config.toml
vocab_size = 32794
hidden_act = "swiglu"
norm = "layernorm"
init_std_qkv = 0.0211
init_std_o = 0.0043
init_std_down = 0.00367
weight_decay = 0.047
decay_shape = "linear"
dataset = "wikipedia_en"
Each number is 128 + 24 x the weight over its row's rms, rounded and kept within 0 to 255. Layers, rows and columns count from 0. Numbers have three digits each. The size before them is the row's rms in percent of the matrix's.

# q: layer 4 attention query, 512x512, rms 0.0509, rows 116-191, columns 480-511
# k: layer 4 attention key, 512x512, rms 0.0524, rows 116-191, columns 480-511
# v: layer 4 attention value, 512x512, rms 0.0441, rows 64-167, columns 480-511
# o: layer 4 attention output (transposed), 512x512, rms 0.038, rows 64-167, columns 480-511
q116 100:151153100098126142105098136139138162138130112093109112110127137169138137149150146112086104103124
k116 100:151131084128130210159171135119114137124140139174119138139167163131137085103116118153133163133132
q117 095:124152053137144149110135105158137160138134141117095154118090168142103132127134094164131114132164
k117 103:137096131137104116115153128155083100131140140123135112143148151101137157126151117106139114164146
q118 101:142112133121120097102120095126154113145172124137106134095159100109131170109110103078133137101123
k118 098:138109114100154125135129103111143141128115113120107108047141138069115119158111180118163120139159
q119 103:093147156150126148099171160169090134144114149113129118140152126123125164156103105150109133159135
k119 096:106103097149147133129089106150145111141132151152148100100125167213146148189148117113103153114137
q120 108:137120130138089109109100130109143115150113159122106119148111102145128104140133098176105108101130
k120 105:081100094084121107141150095147148104138160142144145133174137108141161187122099130126175113130091
q121 095:127117179110208113105076129109161120131146118165145102117132084144150114093157074152116096170121
k121 100:129173097051141128172139172141138123129103120135154170104094150154111136149105074149156078119145
q122 107:121130141115122125142123087132123167141127135120132111143150122112075200145160093112115101101140
k122 116:160137116110104141146116118096130092171153134105178142146142145171092163128140137146159127099149
q123 099:154118129129144138134123143104146150081137127140112169133130178114114140187155151140153156138153
k123 103:114169140126103127086144101129131140107135159117066141127121131094131136134090148142127134122140
q124 103:133128100174082153130154116147178134127134134154133096160125163149133113135130113145127152093137
k124 102:160149124168127136072168129108140106127112090125119131153130123097113158115140125154066143143146
q125 095:147124123078134141135126143139146135138134118112101111131127118086134095148133128104169136161126
k125 095:144126115183118102123109128154139162088129101097141128125143113090145140142096131149163139114095
q126 096:125102173142137151118126139093129113088094108146133129136138088136167129139142149119123098153112
k126 099:135072150141114126170145158120141151099151136163137124140148125102155135145152115145106153115100
q127 097:108119134146165099097141148137164177168138110099128106124143119123072146103128124105075084155137
k127 091:106130095137138134151081165153107127174093125120144175099107112162119111167147160139126108092071
v64 093:149115121098108113103137143139139117133103126123102144109085117149099076149094139139090115096168
o64 086:153120147153117158156132166093115085130130107156125154143139077141148131116148117148163159128084
v65 088:115137129120086106142133125117100147140153161089164112122108054108156133090139103105098124143164
o65 082:098116153158098138088087135102133107150091101100139144147126159104150107180139129136136159126130
v66 091:164140136139113162128163116101130168106092136160094112130098116075150128127156107127124122145132
o66 082:085096160115140139183106120147132072123141119073167202114136155149133124145122151160150124130149
v67 093:158113114162098166083111117107104135096055137139103110134183132130112158096106127111094111129141
o67 085:161141144111142109156144060104131157145162094142113122095132168137140098109122116133139144120136
v68 091:132135127137140100108139149128113119096122107124174143145157160116122168160110117160097115135107
o68 079:119157130126146101119126149124164148114144115157161100126134131133133123088100094106148089118172
v69 101:133135141148145162187164178158153125139132133106135153151134124102104138124114117133101150117113
o69 090:139116118101122091132129089131142135120101122167128159098128140151156103100123169181090133131182
v70 098:146130137176076098146115095124114142114119136144095132152060109153172108096147108131126145116124
o70 087:141125144158100127130137131110118130146095159112113103099196109073111160147121149154136125116117
v71 096:119183144102137108154119131155158129112117134156105114124100118133055129113131111150156149110110
o71 082:148111097120150088113129091110141153124140149131144135134104111107115139163099154125141143150130
v72 093:106119129149150108179103123161146125120136084076094125121164139142152134132115121150113154166124
o72 086:123087164103125119113151102111121168096146157120146096087124156143117115147150122074142120154145
v73 094:079090177157136145148146119110078075118144136138106135172140108121154164123144128160110111090125
o73 085:175139091112139154125153116142146144162089122120129133114154147116104106156102118091110095154115
v74 090:082106123127078124127119107123071192120175117147106155112083118117115115135151116139127154086112
o74 082:113099134116148134174117146140170136130137127120127126088135128167142100140109153114108133148155
v75 088:138130093123136142124129101155143132148138111129092120108126100113156125134110149133165127112114
o75 083:142126120138129155111129155113138105083080131100142123146139118132116157129155141111093096120146
v76 089:114120096171101152130151113114184119156135105093110176125128157141118154133149100125133145150117
o76 082:120137154152133127148094105120097080146099142124113094109112142093144113087105138174113112107136
v77 095:098144082143116105092132127102106103121126113148129122167123130156112102122119147179147102135124
o77 083:117130154113113123169093115155127135164114098156121102178118120102151159154163146121162091129122
v78 098:107120102120115182157122120098084107104159148111148108129101149156170085149102143110155104116119
o78 085:118132127138110118143143130141115116141105156106102150143144178154107137137096168098137125139175
v79 093:123143124148147146115097158121094160107106134105153148135092135187138150156098141150122118098111
o79 087:120143156103134146144114170165141140156184135120104077120149136096141142104172125137081089127147
v80 097:082151111130101164143102111112153091124147141071140117120110126135119148150142089161108144124181
o80 085:141109148119131124107165147114122140144088129138130129126144106104160130119144131138146174149087
v81 093:132119131112129156149132125084144120127110150132172105127104078117144131138121176146091116086141
o81 086:135183097134106114144127122182093147166171132124098131140123116149145146114133107140113139154145
v82 092:098150148115086106122102155139122134152122153098089118124107120124119098146110144136109145080121
o82 084:114126095170134139117125130070109147137146139114164111130169124151126147085154101105126174134133
v83 093:133117117146105137120162102164111113156147139150158073132144159139155136141148125127149096119092
o83 086:107120103107108119123097106133114115160113110099140139139134083120126126083147115132113140120131
v84 094:133136084126173128118136144124113128109102125131148170182142116130100095110122114099100109125129
o84 086:157110139073117118149120115170122142176121120118164139133095138099133168133142147138108118089146
v85 098:138153151107124144113092129090116114109162142115131074129112114114146088122129159131124081093095
o85 087:149113157166078104133113149151141119141116101148101154122099149123139166114114142102141121145155
v86 091:132135163131165163107113134074100138146136134125133127122155110109142103108132144106114077134123
o86 082:136154131160116084102121152148125146105103118102137138120110126087097143169122101114113098123120
v87 094:190125114156101115125104094094132166162114126132082094157106139142135133135075128100117121140116
o87 083:078151139147135145135160149080128116120139130119136125114109132123138156117140130129174157121142
v88 097:116160098117141124162153158136163134114136133121108160130116130150096128128162136142139184082118
o88 086:143135096112122122146116067133068128150109097106127137110131144160156149151158099127114120151106
v89 094:148101100166139119094151122120102112147115145130094171128131147151112123167118107159140130150129
o89 084:166120150108122154115136165130180132096126100130105096096164119092106116060113106126108154104128
v90 095:082080129121129117133111130132088109138094099100096132099138094098135103141154128136143125063131
o90 084:143135080094099136154149129101153130136133162100129118123103165197129099116112186135150124121109
v91 092:116111145114151107155151110147098103132125190139132085075120133094174137112140110103134110129126
o91 081:131095150137144120081108193085120142106124118117110118152157161153079109144147133118154160130120
v92 095:151090159124118111123146109157133107130136161123114147166145121142122174149065090139116113150170
o92 083:132088086107109098139168132096118106154111148168141164077086113111139086131152152121134151133093
v93 090:121131129117125147193112147132154152158161119104154119143161133157093141161134149131199136130120
o93 083:114127121154120118127163151162120097134124163138151131120184133134146085118136132137107090143163
v94 096:132103121116109132110100136126115124114094169150119161161123124110152151121144147113156132149113
o94 087:150130142149140183158103147156120167101101088099156095145145142150147128122145151125111122080101
v95 089:129144151155121112072171121101103163084122133113134133105156112100117084097144136124121151107157
o95 083:163133094103127144175105130147111100119185130113140129141089130112128169145147100146143109136170
v96 096:172143155119150169148139150115132129090155099123108104135124142103109097132137132143133136135134
o96 089:120104113125103103119108178128128096151112139110111133131109109147125112107098158139141120124128
v97 094:071124138154143111099143163173098100161125107076112124150174113150098077139080133154091133118150
o97 087:179108094105102133146171107137131174126095133167172107098125136094083152147158123138120126121118
v98 101:097118170119130131161114133082112116140122164133177111103097131095140066165123160130138105111121
o98 085:137129144185156134114100142179105141123135114069074143161164128150126125084158128092115105125114
v99 095:129157143104175099076149083105140113162118128130109093130118129108104167143136166159124106135129
o99 090:128114103140084134166111121135137171093117135123123134116141126163104079134143112116170116144108
v100 090:138144163100140131096130113137154145096105093165124163110100110097158134119080137164141127164120
o100 080:133094127135105088125119135113104146189136168135133114168133096122115106132092140150144172128161
v101 095:109104153118188131141177100121113129124129132115122125148123157108144131123135111111152140183189
o101 085:137150118128108103116100147089170151141120112140168125136162101135144117125098138134113105103126
v102 089:158161121119084102135117116124112082133100127084146095070125156114104148128106101097104088124130
o102 080:107140110121119132118138151120109138135144166148099111157138118153154102123134152160159105091161
v103 092:123132115134132094146160152098117148129137118135086093111097144166113128138149192112163123067121
o103 084:116137137122144196114145114123123148116124105102209109149139126122129136143124131121107135119134
v104 091:087120162141139115173164117138152088117104149142119130107174107132113127093119160139128116142158
o104 078:127141106110131123112133117154112122139152118103145150137111137111134129125136128112131142110137
v105 092:139154130129148107132112180086049177113116133147112173154123160147036141131170143134166128126131
o105 085:110114136096129124105140102158112078178104139127093123120137035105158124144155094135127142116115
v106 094:113121091148111147153152119145122175144150114108123120118112101130130119152121129131109136097115
o106 083:128136168099104138136110132115186093082117111148108125104114110134143122085118139138150112149118
v107 088:121124092119153097110181072120111143171161161155107143111166111103117163156120134123130138149149
o107 080:132096199131121105144121124141114111103100114134127089183134105165116100087158122090140120065148
v108 096:120121121146108164108114150106149123089186112125147138105080141154120131144133163112135136093143
o108 083:135125131109134147144131080156104143160120125131191144136178140116144171096156118092128126162133
v109 092:089119096153136090082087119122124166124148149140117140144140115123109134110098141106119136143140
o109 084:105172165098112100138165112150156101134096085105118120143134109118128143139140131110131117092130
v110 095:135128174133138134150096115107128116078109107105140143123134121115194123148119108125157154129143
o110 087:166092110119146133084141113118135095142115159149116145148116171165113108150116118148113145139126
v111 095:110127113154086127128207103111115115121137160139111146142118081171164133129137119094147106135099
o111 089:126094169114172139149073164139121137124109127110111119126184122106094154145082136135117107155162
v112 094:132096143100160151115117152122112127140149111127128100164162115172139119155113170074099090097078
o112 086:136116121128088112142144104092135117095100116101162158121134131098130137111119107151159153124179
v113 088:102102112119166105143120164108086137101146156087129115108134126127157131131115142119158134144118
o113 081:132128141138092139100118092124134125122149147150126147145142109127089131101175121110151119093134
v114 094:093109138106127119147131152138083110107161130103127128143133076117110084145128158141142119104149
o114 080:130175128130143103164138119094162148172124104144131160105171144159140172103135151086146131155143
v115 092:107132118101111133109116066107150133121127155113128159137092124145078164136110138127108126138114
o115 083:149115140153139116123140116103085146167119145113148118136144131118139087147139120123167095128058
v116 097:130144161110142164132132122097137136129145101127081079134145171139120120108080103135114142171122
o116 084:142113103147112122159125118133116136123082149155154125170110093098127129135105153138153131083163
v117 093:167098104156125130133139119140100093166104108149112113071113175097102112115134121131148145098140
o117 090:136147098128114118097079097103184170128130148129112110119145082116137145116129129141147099082124
v118 092:117124142144130144098137140120181110089123093108123122145155116124152128058102092141125170081166
o118 087:114147149081125039163135151086098115187152147115165142125126144136171103119143134151104126162138
v119 089:079149182150145112132155120155170097115145152095104124117122136113105136150137149135160136121090
o119 077:130107097092120139153094152095114126167106105101150127098117124147100113156123165104106100117141
v120 091:155145130175086150112146129165129115101159125096136116141119113097078128121156147099108132160134
o120 087:127122124108166120114131106121089146155062120153106119118131185141162144136088145126104131130143
v121 095:095120128086099113170135143155153117108116149131134127105072126166141104188140102142105116127121
o121 082:149117120154138143091172099090111156130169115164109156149111135133105167081145150125087127142089
v122 090:098159118139158114116113151166176147147126116113098129109174113148144119125135121129135111106135
o122 081:096143121130137137143152115113073128102156156171146137094061125114118150150128126116118103114125
v123 095:105111127109164128116130125102142110100161115117128165168154157119104132152145138111127142140131
o123 085:131120105144112108171119121133130169134084122110107118124111127158126167150128133158165123152129
v124 096:104079135129110118161101111131116153136131113136145142114119141129139120160156115153095116139171
o124 086:135155126153094115125130138127126156150111123133139120129133139116106134113123140155100139111143
v125 098:162101121131161125157122151138118140086149140103127090095155111130124098140146190164155138107127
o125 087:111157118111088119126115129159132135122169151154129189100050130158131125143110103098151064166154
v126 094:118088135118132124128141084126107093133124115102116115102123152100162105124123179125118117120109
o126 087:138167131157096128133099117111185148106121137152094135139165122176098155164120096118148157062149
v127 092:150099150105114129149116130122127129101107143112155142104089081112129120123132133125139094115141
o127 091:139143098120111126119118137108119125144115101138084135111120105105143149128122113109144133125123
q128 073:181150118138117124101078145117146135105125154160160094131139158150083106133127165108115116096099
k128 078:117116114153125127163136131156149181155164160095095138164106166120136131138110102113133149121164
q129 092:138160149099139132134147099100133140101134118126148167175119168134123097127124141192136103121165
k129 088:140130104120105130184144133140123115092112176138123154111129107089103106126134137085151114160127
q130 086:143120104110102087114077145135127154138114143117138102086137131144124148130131144095110155143128
k130 082:138111139188173076100149106159132135103149115135103138141149142175146110113090122096141140110093
q131 076:196148153113126099118101130122086117089110127141116112130163171142062103092115128089145180126095
k131 091:122144101153107110141168122115103164116147126150106137126073133140131171150141139176146130126140
q132 088:125136101112103110147102127133124140144130094170134119090133102168111125105083134140150123120139
k132 101:133139148128129164106136135093121084114116098160139107148182130143097128116144081107137159118126
q133 094:123124117138175117106064131105098102154153138163141122153170119115104103109115106092103135158083
k133 089:133155119156098178085179158112127148127145097132111120126127131102119148104101129098141140100124
q134 089:128116107164100167144122122159136128099092138120124122109110126124162122143139112160140127130126
k134 098:164118106122109124127076140106152120130124089065133115118120128111126155146171158157146081137164
q135 091:132132114108141139164122111109174107098121095172168091115115147131127100130104139149102134125147
k135 101:109087148081158108110108134136136105096112152149130141127138108127130121126138139170123134081094
q136 096:166140111123097139160097140146112123162118117159143138075136137168103120114111148073093124136114
k136 104:111126118121163143132155144098090162124152069149148088161139119091115098092143131138136120134143
q137 097:133140144120113104141140163129107108139120119145179100086082137128107134087118124108110089146083
k137 100:147137110142112157144147117128119116151124139128125137139092126111151096130102137084134158163138
q138 102:139129141135131197142139132117164153140135136131108106109141096132141098158125166174120111113125
k138 104:110164151103131140132185127139102154123131124114106132142130129100141154110120102107148158137070
q139 104:099135124108085107108130125156143133130129155153137067090096100149097117127119121153111150125132
k139 103:148122137132161123169138133131102082073123114070112126159169120158159132105131142146161150129095
q140 100:141146165147109161113093082126103109165122107134127149165171120130095117126107136106141116125093
k140 097:122132103125137174108120152096124073107124118127158123165127115131120135125161159178186137128112
q141 097:174139147106079126132103138098123087100132130137110158147113115044120155144141140164132135106115
k141 109:097114114099158122135128094138131127132136105139103112128101113193084132158098136132110123151090
q142 096:110148146105159129133090090133082098103136140122133149110124175159138151139146123070142078155084
k142 097:106148107115149094171111098150122161156136140101141123099106156150141123174163139141140141150127
q143 100:097150118106100147132194129152143111108135119105141112100115107141113140128152139073100166134163
k143 114:134101119115136158147145102096135122106099115142113132177102114127127163137103124146125142132093
q144 110:092110121160103106151127154163107162190141109149095144114123132110129095110114144106129124158116
k144 098:122143172148131114144108131171114106139093108144166127122148066100148149111144107119129138141110
q145 100:110134127086145126100141117117157160152104179119112118102135124149145102095111108091110130115123
k145 105:117110096089162101177107087150096121104100129122127154136128138134118112156133142074147169132144
q146 101:128171119122139087139136128108095116150153145090060139156143136135099113117143143137143132109155
k146 100:089137148089106148106171129100189143103101150115171141098135116128170175121180125166119149132110
q147 097:122142151133145100087129105140136136113120118162137094121139095169120132161104120113088092122104
k147 107:121101132089119144093102190125129098121124147105127131165129148131146091145114164151123127187149
q148 093:131138142136111112137161111106132143119182134169124122148123104107173117148068160123124097129134
k148 097:132120140135134158127125104163132134160135122128086169109134128135149122122118131172164095091126
q149 092:151125129118122141112104168120209122106117098110099171106138127095135127173128112121081154097142
k149 115:123131160179117149133134095137099116115128149159125152193136144099129130077117110112127113140149
q150 112:153157123150141133134127089169141170126119092137106125142172147127074094138119145130116142166091
k150 103:165143162146149095124110128069107105109141137116148132168124109145118139154138111124166122116133
q151 102:121125103082120087079125129108147135101105128118140126089122133133133132128120122071147131126125
k151 106:099124097153152118135113119143094154113114112154112099117100131144107149169117110144142093132114
q152 096:173100099128124106087141128141129183134145139120141143143129122081094120162109143126092073117085
k152 102:157158184118132126104168106133101140118095124144148164121145183146142116092137113137104145145113
q153 102:107146141106115128117138115138086144114092097116109109169132175144131156123124130116100098101074
k153 107:145134130124168098128114107106130129103170099155117122097119106121120164120113096161160116143099
q154 098:109151139149117118107144140127143101112157145142108099113155101150154084153148145098147096102140
k154 104:126115153113103117140180108144151128123154111110078184138109099091138107131099082124136142138113
q155 101:171110107121113125143101131138166085135155140156128115094138106120135087105146084156157125142137
k155 105:105124155148133110144150116119116145158103093087137157134080106120158103123109189158131119081121
q156 100:137131122145095098103144126143144162151090130147089149076151142123108144123168119142108142120132
k156 101:115143093113185106116102118118079170122144140074139094147141138169140093100178131106125152132115
q157 105:113131092097051108156146122162156150144125137109112137141144149162094175150123134091161116121112
k157 106:144144136104162145119143146098131164120151093139191173132126110137109103146119107141093132141151
q158 102:119125192152121136133099078104122131109110110116073134161116120138118142136133175151150095118133
k158 107:118141109109162113152129196156091109127133125129082152086159109187152129114112114145128115101132
q159 107:100121093106130099165123129089144142128130147167122087105091099161145132169132085142133149097118
k159 102:184131106140127140120101141147132111138100138106153077133156136077104145063092175148131156128133
q160 101:124157073135101114124090134165155113148108163180126124119151108135121142163156128130165119124150
k160 102:073142111124138138128141145114141111137111103109119148089135110088145128125139145111182110118104
q161 103:128138071133107158081152115144094166112173142117093159152117125108107122111159132100163139132090
k161 102:109147166119107090160102137190148151143131144172161173159098089138156148097102114156048104120119
q162 104:134112149123103114112118133129101081138149142157142166115089153133094084139116098137122096149158
k162 102:151112100131148109138127147149161160147119126119142126152161129129163130121136144152131148116141
q163 107:140140139117128102116131156122163117103134126087112132147131135087118117099120142164160085132121
k163 106:120110144139106138127112086133085138128097123128129119085118095121121139161166135145096086148183
q164 106:131126195127099133117090096087143149137121152160088086186101118138128104134127154159131133152126
k164 102:185144119118100121157096123129111111102121103078099103136142128140107126102127141158129140084143
q165 101:107110139140117150105129155146150112079138170115124102145105138111135162134140086134136164132117
k165 102:112126147119125187097133108130117203115118118111147166133109195119135127117142132079117139085107
q166 104:149155111122132133142154111116141129163143123121120164146174126146110159121125162089132163124115
k166 105:139150132108091117114141152116109162154105106140175110157142113136146103112101119127117163126102
q167 102:084148102091126099104151114148156083090128115107146126124120115105124146151125112160127114126125
k167 102:137079120137133129107081137118120140135131130155081131114077154152140135131161132158134136094142
q168 099:074135135130136127076136109101106141163125127164164143146112096161105149132150152143140174088202
k168 099:114134149127126142135109097149184123104165159141122150118120124147147128112134127132124142157129
q169 103:173124157123125161138100126112125129093102119134155100141097125149129157134133118125145069167153
k169 103:129121122137098136151157145136153138110151119067111145106147165133146163125132154107131084110107
q170 105:074122097131094174149140095124124136146107096141105159120154075133170138149114111125145137152150
k170 105:137161168137146189086114122105124104118150145129115150184168134112093118162137153127100087123140
q171 100:129127105133131171152111171094135127128096160123145104087122121134104149127143102124125124124152
k171 102:145146104115151149142123135123115110137138135137103069097115155137101094107172137142110128142157
q172 101:103129132181116165100097095121117150151161147128146128174097165133123092145146119122155128119117
k172 101:150137110099089073143151118148110107105170155136118147108124097110126107167143096156128141109141
q173 104:129113102129169141141141161151117084169137111092140139123148117110139156088132114154164103114133
k173 102:056124132160129166084127135125113163104114077167115102145177133132141157124134102103121128098149
q174 104:136137104152139197089154135119105114157145128115104119173117132137125106162121120104134133174112
k174 101:151153118127085104130113114136163109134103139160120159130134096106110129139112132144133115104162
q175 104:127082114115120117125166105108115163138125098154170092092102117120119106112124160120137104125111
k175 103:155139078121106143083107187130134135120167159134127092173176122101116153141166104114117184163136
q176 103:120137117102151110094093151135101133163122133114167127110131120134146125146104106142149157142149
k176 100:127111088172147091132154137153156127129119145121136119113098111129131098151138100120099126106088
q177 101:156128126123140119158103141135108149179120131116154111093128094137154128134134149131087124163105
k177 104:173153151121128141094129114110095099144139065130098137132165141102152118101068110118161144122165
q178 105:139144123116126119124143123090115118108109119122116113116144103117146098141102112118126135106146
k178 100:157167088133132153138150092120138134143200108124139091137105110158136131142192114099134183151170
q179 106:124131172078123104147135126113155081164141106129117168093128115152130184185158098138095107139170
k179 106:137161178130137120107149131127129150080111148093139134136170085129148109086173133117108159144142
q180 105:149147096109103080125117140119155146123131174163162142099143156131117114110091146137143168112104
k180 099:161113119105133169112115089123127149146096169099154126115095110146111142139123150135145094147125
q181 108:125118092133136115103147110116125149166158121176150121148138091137152115129165141123129148077107
k181 107:148170155129106142141117162165132105111132110161140131140161119090126127117098123154091100134139
q182 100:124115122122160131154126167126149136109132149160141142139142118168143152108118154117146154110125
k182 102:097096154138060145118080140106113117135152117100136129119148143145139121103073102149114153122127
q183 099:136093101136142121185103085150099119175150152117070108112130105122071146124106143139140126125139
k183 100:139183148115103092106119158139127122110179169121154177120125188162148114093136118134142140110133
q184 102:124128132141155119094183175140129147115127122122131110092136129156166154146137180147110094152128
k184 103:131114128102136100117080134134131143097092132131091182131160135093156159132122112114147121138167
q185 103:093101130124119122115144086169130130141133170119132140162109164123133147174170110169151113166131
k185 097:165157169125079159094135108166113098114132147113097125133124069124136110131128120098137116087086
q186 100:130125095135130140139132121136116141137114142131125147170124095126173132158123151126114155095116
k186 105:113154104136140135155118112094126151175132102090135143089141121132095140145120107130123150139132
q187 104:105121132122120116140144127120143130172110110122118079112127092129137122122146121136119130127105
k187 103:144152105113152064131135164123130101143129134157138132152124186122145127098142124131106112100117
q188 104:147138129116125133149159151130163137118116155116145126173155120116105123124136141120140095136149
k188 104:133089123160122099112119126133109138108127110131138115105103110136161177115112102081169161105135
q189 102:131136136115114160147146115118132142090133117103105133199129178119100119140116118119092139095140
k189 100:153096155148126146147137117129078108111117102133140161131158094156172088140097134103157141179129
q190 113:132122132085142145109097133074090185102158111117090110121098153106119116085178126129108123122129
k190 110:138131130129182144089121072162110129100105120099144107132111113167144137061171146069148125108140
q191 097:149129127105092149120128148119089129128143126088130134118101114108122117108107087164137118107098
k191 092:137128123129145120129089127163138112104124127164143120125119176113109075122146149147125087107118
v128 094:141140128126096134137090129130161150105145122136116134166114108165140173090135112113116091143140
o128 099:126085067148125143103127149145142128105157110159104089116132148122164148088129099146116146186138
v129 095:093125142131116122170093098149172129151122154145156145135139143128161111127135094113146147131139
o129 106:134136115078127095152164141140152142134118142160152086128151164115133112101122124114122123144099
v130 098:157150094121123141107175112125118087115173129183113152123147161110123098153141146138167144150150
o130 107:093130119166139079182129160146129123144136128158114151171128146097159119122098175135159160165118
v131 099:171103059137152174122145128109093160138129135167154117128151137135118095142122089143137085142124
o131 105:178118103158103144147159151177129121189137100058124104136107148164134161138139131153163143120121
v132 096:107093083117114116159070164171108127097103156147120155154151110109131127102126119137134134155125
o132 104:156167144119146168152152150172108124122158136141130120127143089145153080148102157114150152129127
v133 101:102092125117145132112111109167175130130124131091103110174077112100102150142130107141123121098134
o133 109:125130104138120139127127164158086119129131113140103078103142097121150164129131164086126165130144
v134 099:096138103086110108097099160139135139174099144087110136159142148146107083127125128157159102114106
o134 107:131090114160117154108154115104162116114097119114131172151127112110159140094131141135145095119106
v135 098:150134123148136111122124104127131174109111105125140133118163140081092144132146134124148141147166
o135 102:138151122138151115113143110089119121113134144181138127165149114098136161102112146148089129152103
v136 095:171149137152113125109118101110159149137116147120133145103098113113122150099079100131136147149126
o136 104:133058142085127149127116104159187109108134092119161117150084139105138093149169112119120117144074
v137 103:119151137138110117139132108126178112089103111133133163154153076099117104125114103128149168113131
o137 103:186120138128128115163094130152119105113143095111190143137163146114156110160164128143099120099079
v138 098:098135123119122123129107148144134126147125139120122139090059217135088148139146117172115125133127
o138 105:115149173176138153116113149143115127161137135109102125159104085113100134085127130140115138152141
v139 102:104124095141125147131177155159159142087135168116144159122146113084109143118145140096135179108155
o139 112:121134088142129129145140158137145129133135139118152161130163158133106138154103140090132145120157
v140 095:172137113106094159110150122116144164152089140070169133122124098140122138116124137107147131126125
o140 106:148115115167192135115073148103072070159075119129159110137143138095148123134159116128107151145196
v141 101:116082127112123119110118128137103162124126079070105156098093128164162132103122148136138112106123
o141 109:142111128119139114167126102152144120128126141132134108107145124100118137108141140133084138097107
v142 099:062139118101145130160135162089099130097143117158106077091143153134107118134162144156110106155082
o142 104:169136126145113136175137160139098164073129134096124145160129157146081138115134161128122162119126
v143 100:127094111121169170122098141099122095118143123093105118168114129125117140121103116096178092140100
o143 107:160182113140094125101166128160081141167134114093139145159142122071111153103140125114178150137136
v144 096:105150100113109126096118144137175151106142129131123140154142106109104133104105120106129204162116
o144 103:073132100142119142089138167114126100137119133127163164161125107140109115114095157104147123140203
v145 099:113149200156103112099137126154113111116127125146124156114103136082135043139126109169113153093079
o145 105:116139102115112117104153113175139119165139146112141139131135106137128148123137131144140114145137
v146 101:162109138116101129119128130129172155155126142102131118125143152101185136143135140101157135152187
o146 107:119085131116131096166126153122152149156131119108135126130102124113123184115164105131091127118103
v147 097:140135102166162146090146088147137153132136153145177130127107131129118140163082129126149061113163
o147 101:167163112170163105153094091139180162147133146112120162120121130148158117136124090136128141126156
v148 100:147092120150141104126144186148137141165172156144135142128105108112157148102126091110127097148148
o148 103:169128171148096112087146149153152130140148166130128127108116129142164115119080147106111108152119
v149 095:067103150103133121138127124116109139106150114124150116121135128119098102119133106127156176080166
o149 099:108141114122129133115138105157115100146116147142150146157127140140100127134098134139141145094112
v150 105:174160146125129111077143106143145132153155166089151159106175161156147099137119123129104167158140
o150 109:154132123121080118107172151120083110126152119139119141124097117112122124131134144103146100104081
v151 095:143127135168119120122111169096069123155134145155119122151138094134160136172158123142142138103106
o151 099:158152105140117114126099106115137123127137150163153138132139125121108117139172100134160104151127
v152 095:141164095112121122131107136124095146141144170120150140089114121084147098109118136142133139150128
o152 100:091116138101133152144051106134108150122125159160138135095117119105140120140110158097174107102114
v153 097:126136116141166122112136123161085118111147173146163146099105138138113111088158106091106149137161
o153 103:092128113115123164121121144128145134143133142077135143128135089139093126137111161170177140124141
v154 101:133123121106100127132119100126148149075150126145139127114143144129102161156150135132135138183103
o154 100:144135117112141115184120130136105120131099102136144132139156107129158109144114134122121121106129
v155 097:154150146158120147134142131105132123134089143142098117157154115118129152085100168148133151114108
o155 108:123147129115123132164121117107136124047094097127190144099153144130122138114178154130138124111118
v156 096:152167084101145086161151118141113114150135108135176149097091129120150108132110118145131134131156
o156 103:131147103144108146119130121141128136125121095136164117131116142100080119139131136129093113121089
v157 094:127115173097122130093128152119113148106117129138112097149118150109150097081146110158091087123177
o157 103:134110120146139136125091184122116075062140113142126123113158140112113099182121126166140112131130
v158 090:109116123099157127107132086145125084107092116146174162108133112132171120107077137127140143147175
o158 099:093079130100126138105114120104120109112158173136165144162119108136152120149136144127100108114118
v159 095:150108088078108159117080131151099099111125113123125129106123140116122124143148140133113120153123
o159 102:135088116137112110159151118126155102137135132111154126125114098134078127101095138140134120103071
v160 098:136112168140159118072149101093134154138135176093124142137127108124145162146122162133126171134142
o160 106:148140161103174116127152121052140127103141086078155140112155111117170149072118118116120168161145
v161 094:168097119123124142130133140108125147131149159078144130196129133177141126136124119115102126129068
o161 104:129122147109194129147060097128100132153127126182132115178131114138143162166171158149119110076187
v162 095:186145137116163127143138134097119135137138119146166140081132135171139091084147124083120144136160
o162 102:132078114122155147142172167140140109081142147126140084114149136140140161139149119140136139148088
v163 103:159127154094098165106110154127097107160138117170113164171108093082121114115132131116147106134120
o163 106:117070130120101149120117166123101144113140117140126122141101134100091138155125120132130090161159
v164 097:117164128104142100158098063098130169138152105128138109143112139115177116123128121147124145150136
o164 104:124114167145097119125156119120108145122120127149147078097106146170174114139100113139125124112105
v165 098:080117125122128126140111103127102104147131146141109123142170176182123149164091150113128082155138
o165 106:165166128088145146147103102124110143122145129137115115139121159150167159147123157131097144136154
v166 100:154068126160121118100103120122098126102119156146139129113122134141131127158125155161087114133156
o166 108:085139159138126113164125111144074117097131110114130160126119120116164144152149127171128134091169
v167 095:124162118124078142105138122175118109143118123095115161170116134111145114116144130112135132146129
o167 096:143152113117099137104109114141159108123103097104152113119133146135108143105138135133129131172107